{
  "n_layer": 9,
  "head_dim": 32,
  "norm": "layernorm",
  "norm_place": "pre",
  "schedule": "wsd",
  "doc_mask": true,
  "train_tokens": 113800000
}
Each number is 500 + 40 x the weight over its row's rms, rounded and kept within 0 to 999. Layers, rows and columns count from 0. Numbers have three digits each. The size before them is the row's rms in percent of the matrix's.

# layer 2 attention output (transposed), 64x64, rms 0.168, rows 31-48, columns 0-63
073:507523524502573451496524483511470459469529523474377463443485553546486501538500514576435547466558506425556519484503465531528534512493478443519538494469516464460521426462477531523412508540518530
109:459537487426511513500522553500517553542489493418469532578457429541548515492500448481497472441522545504507543566555483454461474531462449501400517493531557496509522475510468489540542475468579454
100:491494472472570447457480413513491461512557563545461466458541524484451475510515480481497484454533526570482478519488440553514454470492528485525469473536496560418629493511502497450511544554527466
197:514494530568459422481464467485422515447558544497476456514559477506436436503497562483498507496554570502464545484460529498537491447512538518555453509503445578524460507460552493515467551579522474
099:503431519614484412436522469481471541500529517473457473447571457461487544506505496548508497497512502489395526544535485539552508503527591507507435520532454510494487501522549474519475481549453538
169:498517550517443496504441441491449521419510526516495444458531535552452474497544519516541567498565514471527519489506504541538487439540490504541426500466425541479447493436536468547433543582515529
119:525494537518497463476514455494473535477540534507515452430534495527409443524483562536521577454508535543498570510453519537543526463510437551557458474473509495465466527465507439498443586571485457
104:554513570543511444473494464565414439463524536451447467406440499557514484505504494456511523441541528513568534452502485486553517496526477557552469473533465596515482479534487463502500521477475507
108:525545554499490440510495519523507471363468497469503524461458476577513490571510534408496525533520548526529549466520449487502488435520542526534430492516425531561491491453476486512503464540533534
099:441522493570437456482479517471486519476508472503406482491547551478498454530510512548453547473470522444408412561475513548540488486524535452526455516545466583563510467503525488504485491530568519
108:456498445568580534557470515471475520548512545480513492501534385495489505532490482540470519518506449461506461477556529499479585503487412437511507510475530450514526498445477604440475491523486482
097:475482500441522542504528503469535479582458428529570527596478546485549533524508479531516423520457440433556470481555466479469500525446503496512510540469515403540501458519452528456519455479516483
095:565542446580521437506481519526429483490513543431454494494422490538537491456521481462496481487568476512533543487479515462534579533476479551522493407553475529478487436556515519543463551475512455
103:476482500465447525492550525481466590489477483473530454496517399503484480449541545557509493461537471440484556473487523435500525483514492552505444568478462526526445452523537509525596464496526589
110:489505478531508594481508532509513495483505475509504532444530493501484432508539581525486455480437453450504413451558512498416482456546451479507508557547554477467444547558538541530493478490438563
096:530501525485483523495487471508579495493489472505570530519458541498548520437453473465530489541477490468506467426585459456433483464538408432467566543530546450499568509499501548539543474451530456
121:490506531536439497513544550515440510446553536453451490510518463537525484423501486443507469503534529478537498468537538442450407502538480536471498452565479525466546453558550438542550499473582529
132:534446508518490554534449487519566524523470403549562568498505455452524497506462503558475500458501438473502478485508480531496591483459458427526566522454518434514507546478480541426518469520446516
# layer 2 attention query, 64x64, rms 0.231, rows 32-63, columns 0-63
096:481522519512478412488485515496441504426513517357414513482482491552532533476522502513498514501512509525515529498489522438489475480489436482449450426516508543510512395551469484511470546523550456
086:494495542485543431486510465535388490414515530455468501418506520593503512563503532481504527544552552474547537509523492492525543505499512522563485422507496518505483434465518443501439550533514461
111:451497526483469460537523521501413507446533537401464465467529534589492547485513527531541551509525520482493542514506497467509478462531446561537452448487505572535495391515503463562449526522526513
116:475478562505460457477496514497392454419556549408473484456495496582481477511535559498518522524513515454547538489464509458507525510529465528542474437528476566488489413501488466550483544523549511
081:477528535552449531464470497479502565451482442550571505487466478514428416449518572503498535501532518528552498450513549519532474457556497535515457585499456519493480525458572474545493542546492570
124:460541545501429449516493508490397456432528505379467524469515516552500499465520519507559537528525526492535525473529494450491487505528442530495480474498508526526504381521485488562478537534571528
084:559521507493440552613542535466516518487443523555522521493529514498460443468530567537510534433502511486447527483529515551547438474542485553527511599489506489551484589493516511479496459459478538
090:471505555485528473506560545520459493482560525360430501530511547527542507478545515511489476513460457452502518520505507446428497522464475459454516425530568508498544417506472480510535545468546461
072:509432476576465498504431476464467555476475543578527447463519462474450432492498540476452520428459493528517521533471512503510504444518516540547433538524424531522445571435532474501465486535456518
093:474502556503539463476502523528474443481530540368446490512458503546512514514540494510499481522478457507528532515513522418436553530480453486455507412515525515478503375542489476530508553500548464
111:469487562514438442468505515518433463446540481355474483489471518551488504468543500510516518558536502515547510503489515437492503497511438508500479472512480533470486395532510494590484518528567549
113:463467505474491412470477491529411474444533496385437475494487496543544521515500491487507497513500497477533513532476492425506528498483488490471469395520475564492507378538480476533478559522536477
085:433488495507584454498461486488512451498537553424465514488466476465528513546468454502432473538439465527502448548444476450448559496468517439468484385548468498496540435551504495503522531482514488
083:457490479489486505491478534452526475584546509461496558547479574534518557493491457480526467551476513452559457521527493462413512588449467483436519459491535494480490397528428514510564525505499481
091:467522541461487447509535494499432482478548529370433516506468552584528530495523469504545483553538547468533504490514479450495459536506489488442527440475534528482535401525469490537543553507549494
084:514544491420519508527499528509473406537522519394457521514494505510586547538504482494531506518469505481516516520493495435448517570482472496410540424504550504519518414562465484472541507488555480
110:537508446494569506505503463513586459585439508612479527539500521452501510545502484508478449478482475471480463493501453572516551540480524460521537506480498434456517568488476544439527492495410471
090:462487516490445432490465535516427448454519484406509505461491491536530488472498533449515501485485472501507533477542535401474476508507436569488477476523521578532479409475473508600454495499545545
094:533463421488486525485460468473541542524475480639549495489512488477462502523461490448473474509528519584484485538478505527547474468522577497500496599487466488481471597446518497451485455509459481
110:490486556470493437493537509541424427489517505410448510508494546563511512508539525547525510529507488422516527508535508456511562550476452532535532402526483542476518406506470519543494577506540485
132:461498556491465443501468529493385494415529521387482478471458506558482480491515498474522521507497506470533514486544548417468473493528486528472482459531472554477502407520495485579495528509573523
078:434485535551505467469501509454444481489565508400411504502490586522470479468495411420505476528533508516539469563491512411483495511515516483493450460502511540491516446538500477550576511516521524
122:477478534473548424493493473542422430452517529407430500492484475550532505500511473519486494530506487461511539526488519459494542520471470500524492359516482510500504392501477500507462563503532437
105:509512463449590477485500466542547384567478503461474529528472486478566575572501474506509453524484483513512456521464432498481570558464486483481547421488542488498527468524434533489527508463486468
107:531500439466547530514510475508595482588456497616515528525479508465520508505487462493477479530529489538436479512501475562515510505491540472466564550486500417469491599493503530425553470476480461
094:500448480539546488471463473506572480608518503564502488559464506431502514513510436479445415525457476523443527556504458518489565528445528474501526464455509464452462526454512500469500477478423441
101:538492509498463554498465506460564535559524492567577500502505533449459473496523496453479501475497500563464485532511502511523462502501540520511516629460503485503464644506542518502533429504466551
090:457522509480545475499503547486470460503518511397462523522464514567575541502483486465514488504483477442537500507511462425451512533464471505435560412505562501509536384531436493533543516484522462
113:442513548489433482507521539486408484434540508373485501497483519561505477428497536498529559514523509472543536480545557471488464510518465526454477480501505543518513392532480477566484516536549511
096:467522523474527417513511470526459420426511551463411527449436473598481481556489501482546488520533547470522518453494511488513516479520474508539500404562470502473495456490437533533482558503508455
087:478494518536535477511494534484474478484517538341449513527494488517558526459482475499500483450464471458514533543482462437471504491435462524455495398523563520517519401497510511547515542477543484
075:502552527504534512529605493541509461544552521424422549548526596533561516525478499556507495526516550485482530537558511514504506518481478503493583482497571473542559487526474580507521554501475489
# layer 2 attention key, 64x64, rms 0.233, rows 32-63, columns 0-63
093:463502561412529493512518554494494417453524566404479500436501547531539529525515475462564486519477516574509502538531447438421502513498499493467558460482536483484541456514507512556531513496575488
100:512548539504472435478492511458418427454549550401424453459470555548475473515526465497553526486541562527463520502447512473556490480507497499495500439527477578480495455504493467555494555478530459
106:505532516444510454524510513499428416456542563381472508441464543549504486516482505474546505534508557502554493523532491431491457503531527498475489411523512535470530451484499483552512569489575467
112:485534522461491453505496521527438469476537573378433475489487562552511501510483437472562508495545569490507475490478493433507455500495491503482492408532518546515492407534484478550512537480569489
079:452484491576442464461496446457431563443505459505466445496546458451488445479520470537438490489527509443428520501453522528588501457509501522518485534460461552459420527445538487513460476509460516
105:488532556440521461493529561507453412493530538389462496478510566533528506526540481457519503514481512515537463532536474438453452531473502505464535470522510499487547405557476522534558514503594515
073:543485457511520505480512418498501550547479481555541448525549446436477440478493544532493558530523511501475559428480498580519481431506533500510488532484470512451464570386535522482467494547500552
082:492498497448550516522497563519558418512502541422471544500510531524536534508491489501560444510484488491540476532534477440405510544503459472449512467516558453529576463566450538550564497485564474
081:506512462518495510494472442527444560447482499553525433503468433506466445462519501550512560491571514482464529451460531523599522455564539519491519525490456545462420513437548469483419497505479523
079:461506519454526500535519562520496451507518516410464553483486554510557534520494486478533441487483475506540469528524475433429494562514430485457499436530554451518558461583472520539566504454569474
096:441549566465536486517529579481472482456532557402457512438490544552533510503479478459507489505489493484534457557512482443466465546499481506487466444533551516499542430586442499530548521523573507
096:469523514468505475533510551497473444444541540413473505468443568572553529488468448453540506488527488523563472513546497442467498523501499542479518467553551509514554413577469498529557544469562485
081:514522509464520499539498559595493421468505486454519540488481539548549583556467470500550448466485494508584473504519476452479512548476466526491564432487568468533555483545454482490534465493565453
087:483492540445546491514488564513536432557526502477470541519511547498557567546507494457467465501453454485531480564512444434422492571499488459482541485529559455528540485598485514482564459464539508
094:494496525433498491517527592493510420509512551421430534467506563516509544525492468448505476498462476521544491546557485444420489546489473508456522450528556493519561455577451536534539503485553476
084:491512502445530516535523539519523435536486504447506539499482581528526540557496490443527461508455479527562484511523458445414494537456466499479539481532539441563555425581456523497577492460537463
099:518493445530460572484495494515551553584480471556534518566541473393508519453530549547468503464517440497425497484494510566478528508528482487502476588463517473463493584474538507459502470477464535
085:464434511440524446517490554499428408477552519444513496456514548533471514526506459488515536535462503448566458563496431445502457497494515492502490431540481503523540420591480521520530514477518450
087:526457476548476509457479424477502561468482451607511468514513452467465457458502504522504545489527514532435526497461519574562505458522536542538497518487468540470452525425543458505404519514438545
097:494514529469524493516528558497467442518545557400439520478509563537532530487483484467525476504518491460513477519502460430456482529483459478490484433530581473513544433594476514557583508479568474
110:475489499445505472501511560493467418470534525420446511459489555587544549494498460449514502505480465525556490515517462433480485534477466507470527430519509515564541405546448529510534502503589483
078:489516521422547494508530581472496437474523575435460485467470548576528542568486489494486538489500512491545474487514478431458549542504465479438484465563517515510552439569437484468517518517572489
095:499528516441517485512531573509487442510527534401456526471494564570530547512498469464552488513488509515507466496526479439465491557516468502437488444518571512489567421545477482556572531465558457
083:494499502495514528543520570558520439556524512477503581489497574475522553545488472472494466491446481522540455529521500494417511565480474502492498470517575409537574484597468505514567482462521476
098:522476454529483552495548518478589567548438423603519510544545455445492502477493559484444497483469447529456550504492521567475483516487485501515506572454494494456501558483536504450469486509425523
087:504539480494496559524483561494579572536479471605529515564521465459492523512538492563519494468495413500475472518498550518512535503561476460444440538499541450488506566563500464443485493449448472
098:513511475523467505471511430503528631451459454634545467533496458475436484490489516500482524491506484514478564470476528542544510459521498534549450516514450479455443502464497454446446472528471502
082:494486509476512519521523578504519418522502496446485570518477577516550563516504478478478470495459473505550477531531492436413516571490463487473513471540543452535566472582462543477570488449562487
095:497539550461512440494515565479497409505524531417482516470516565541522539522509493483510479536460508499560491517533432428441458515464453490493520447522535498527539411553472532544581518489569491
107:489487503413435466478500550506462445489536550412436480450548567507492534496519465468505498504523534532443472513494488466485429528483478499483527422457510587510532463498496474575465556453569475
084:508488496425556527526522554526491411495482530430501516496484550561542524530490469495526487535470511473553434496534462437446514534517482466456505480511576443536557472565473551502573473455583494
072:557518552416532464514524574477538428556523516488472532506552545485507546478545532474527449531466471479519476511554476473397507508440484465503490449506545460506591525563506515533558535471542482
# layer 2 attention value, 64x64, rms 0.213, rows 32-49, columns 0-63
097:420477486548501530492511577486447512492540521417453516496512490510555475447516474608498494547494478445485519531468552519491558525511508479426492560464550511469473434544488457556434524436526506
100:470420470541458549553495464518445484458505492475487487493473502477551492525509496461417489576458584447548552488522563451532444507461551511546456496500443430540486511502503547515432467525449465
097:438511530461485448527448513521427497433544499450437524427455575511444487518500467439495489512526520509401502485487467529550493428447499549540458504498512570443500544510494471506419490480505498
101:508568476492545578498518465505488499449525494530558500482469587575506505425522517522524476537515498575519483435476492448537484527472440589490506498512484513405498504465573562531478473523434499
105:546530491471489409505479529482467460582488509495433505465456487457420444581424510455528517408555494495486472492436489510521514520543470446519524436490505538508517555516477477552477552461526532
100:517434541418445463494453545545430479475505529502466466537549465433531510522495463443510475521550511533500520576481516510494463432488572487521437505562484508508530497498511424485430512475551420
086:487496448543523441492507459490432528409489527468464520514565451480484409479534515478491538484464505475456519497452457487514441511528535480545417490542446476504461438456526450453586564525518528
103:515546401581576446474490499524458517553489478511479482427521497496514433570494505474488513435445466487446505508498478473468485452500541438500540522489487552542477552515510482467572514528497604
105:461536542542506478532469477519491476517491467486469438511378576547476534450502451513450528468508466560437493443481540534557545508450449549539506448478514450491485505477450549545430513504458536
105:490457524482451496454506557508489506497536584563483521501626534486479524508482545473526450472488449437489536433528499427491459565500523566530504519448513488554454473510500574467430488503488460
091:486474478514495515519578520434603468617517486509512508497578485486522575489536515501554418477509522551521494528540491483474532517543450504534548582494532548516486476480492513565513436546513519
113:479492513483464488451532538494501530391556581462449519495582425530515471453558503532504491501477478463490502442503498450494463461521485515499403506578503531454417469470469489440522540507487477
127:468506488442526518494508519464448524451496484514432555516495498535439540443462492504571516474551533589428520502485480485527490529496511541404516514477542532433474470485569407528518533422517527
101:557516558472597512464473534583515529474511433499491558524517477507457509524424506469547548474505481539509546485508517521496554514512558491535538444492520443456508445390541519493513521438436477
088:507487467518500512474518518572522489558486449472442554433546560514521518545510500543553532438479481436579521549558521520472564532516383468527555504474481507482512519474508557481508537511458569
098:444518476492538590525476516536487605429506437412458572489468471541475428520456446559478538469511549513445512479463505505547451488510514482461458485468538508427485466499491499487443483498500508
102:572501486459506406486502551540524520602454479526438538561565546496535528506535518482480458485554464576512509544507463490434509535520453524493554464520527539534461553504533503456540544470470548
095:516515496471493500589475486482522561514473479538566452557409524443524537435467488466494544494510579499475476532465519508524506529536471536449613527484454469444561527508472536554558462493494482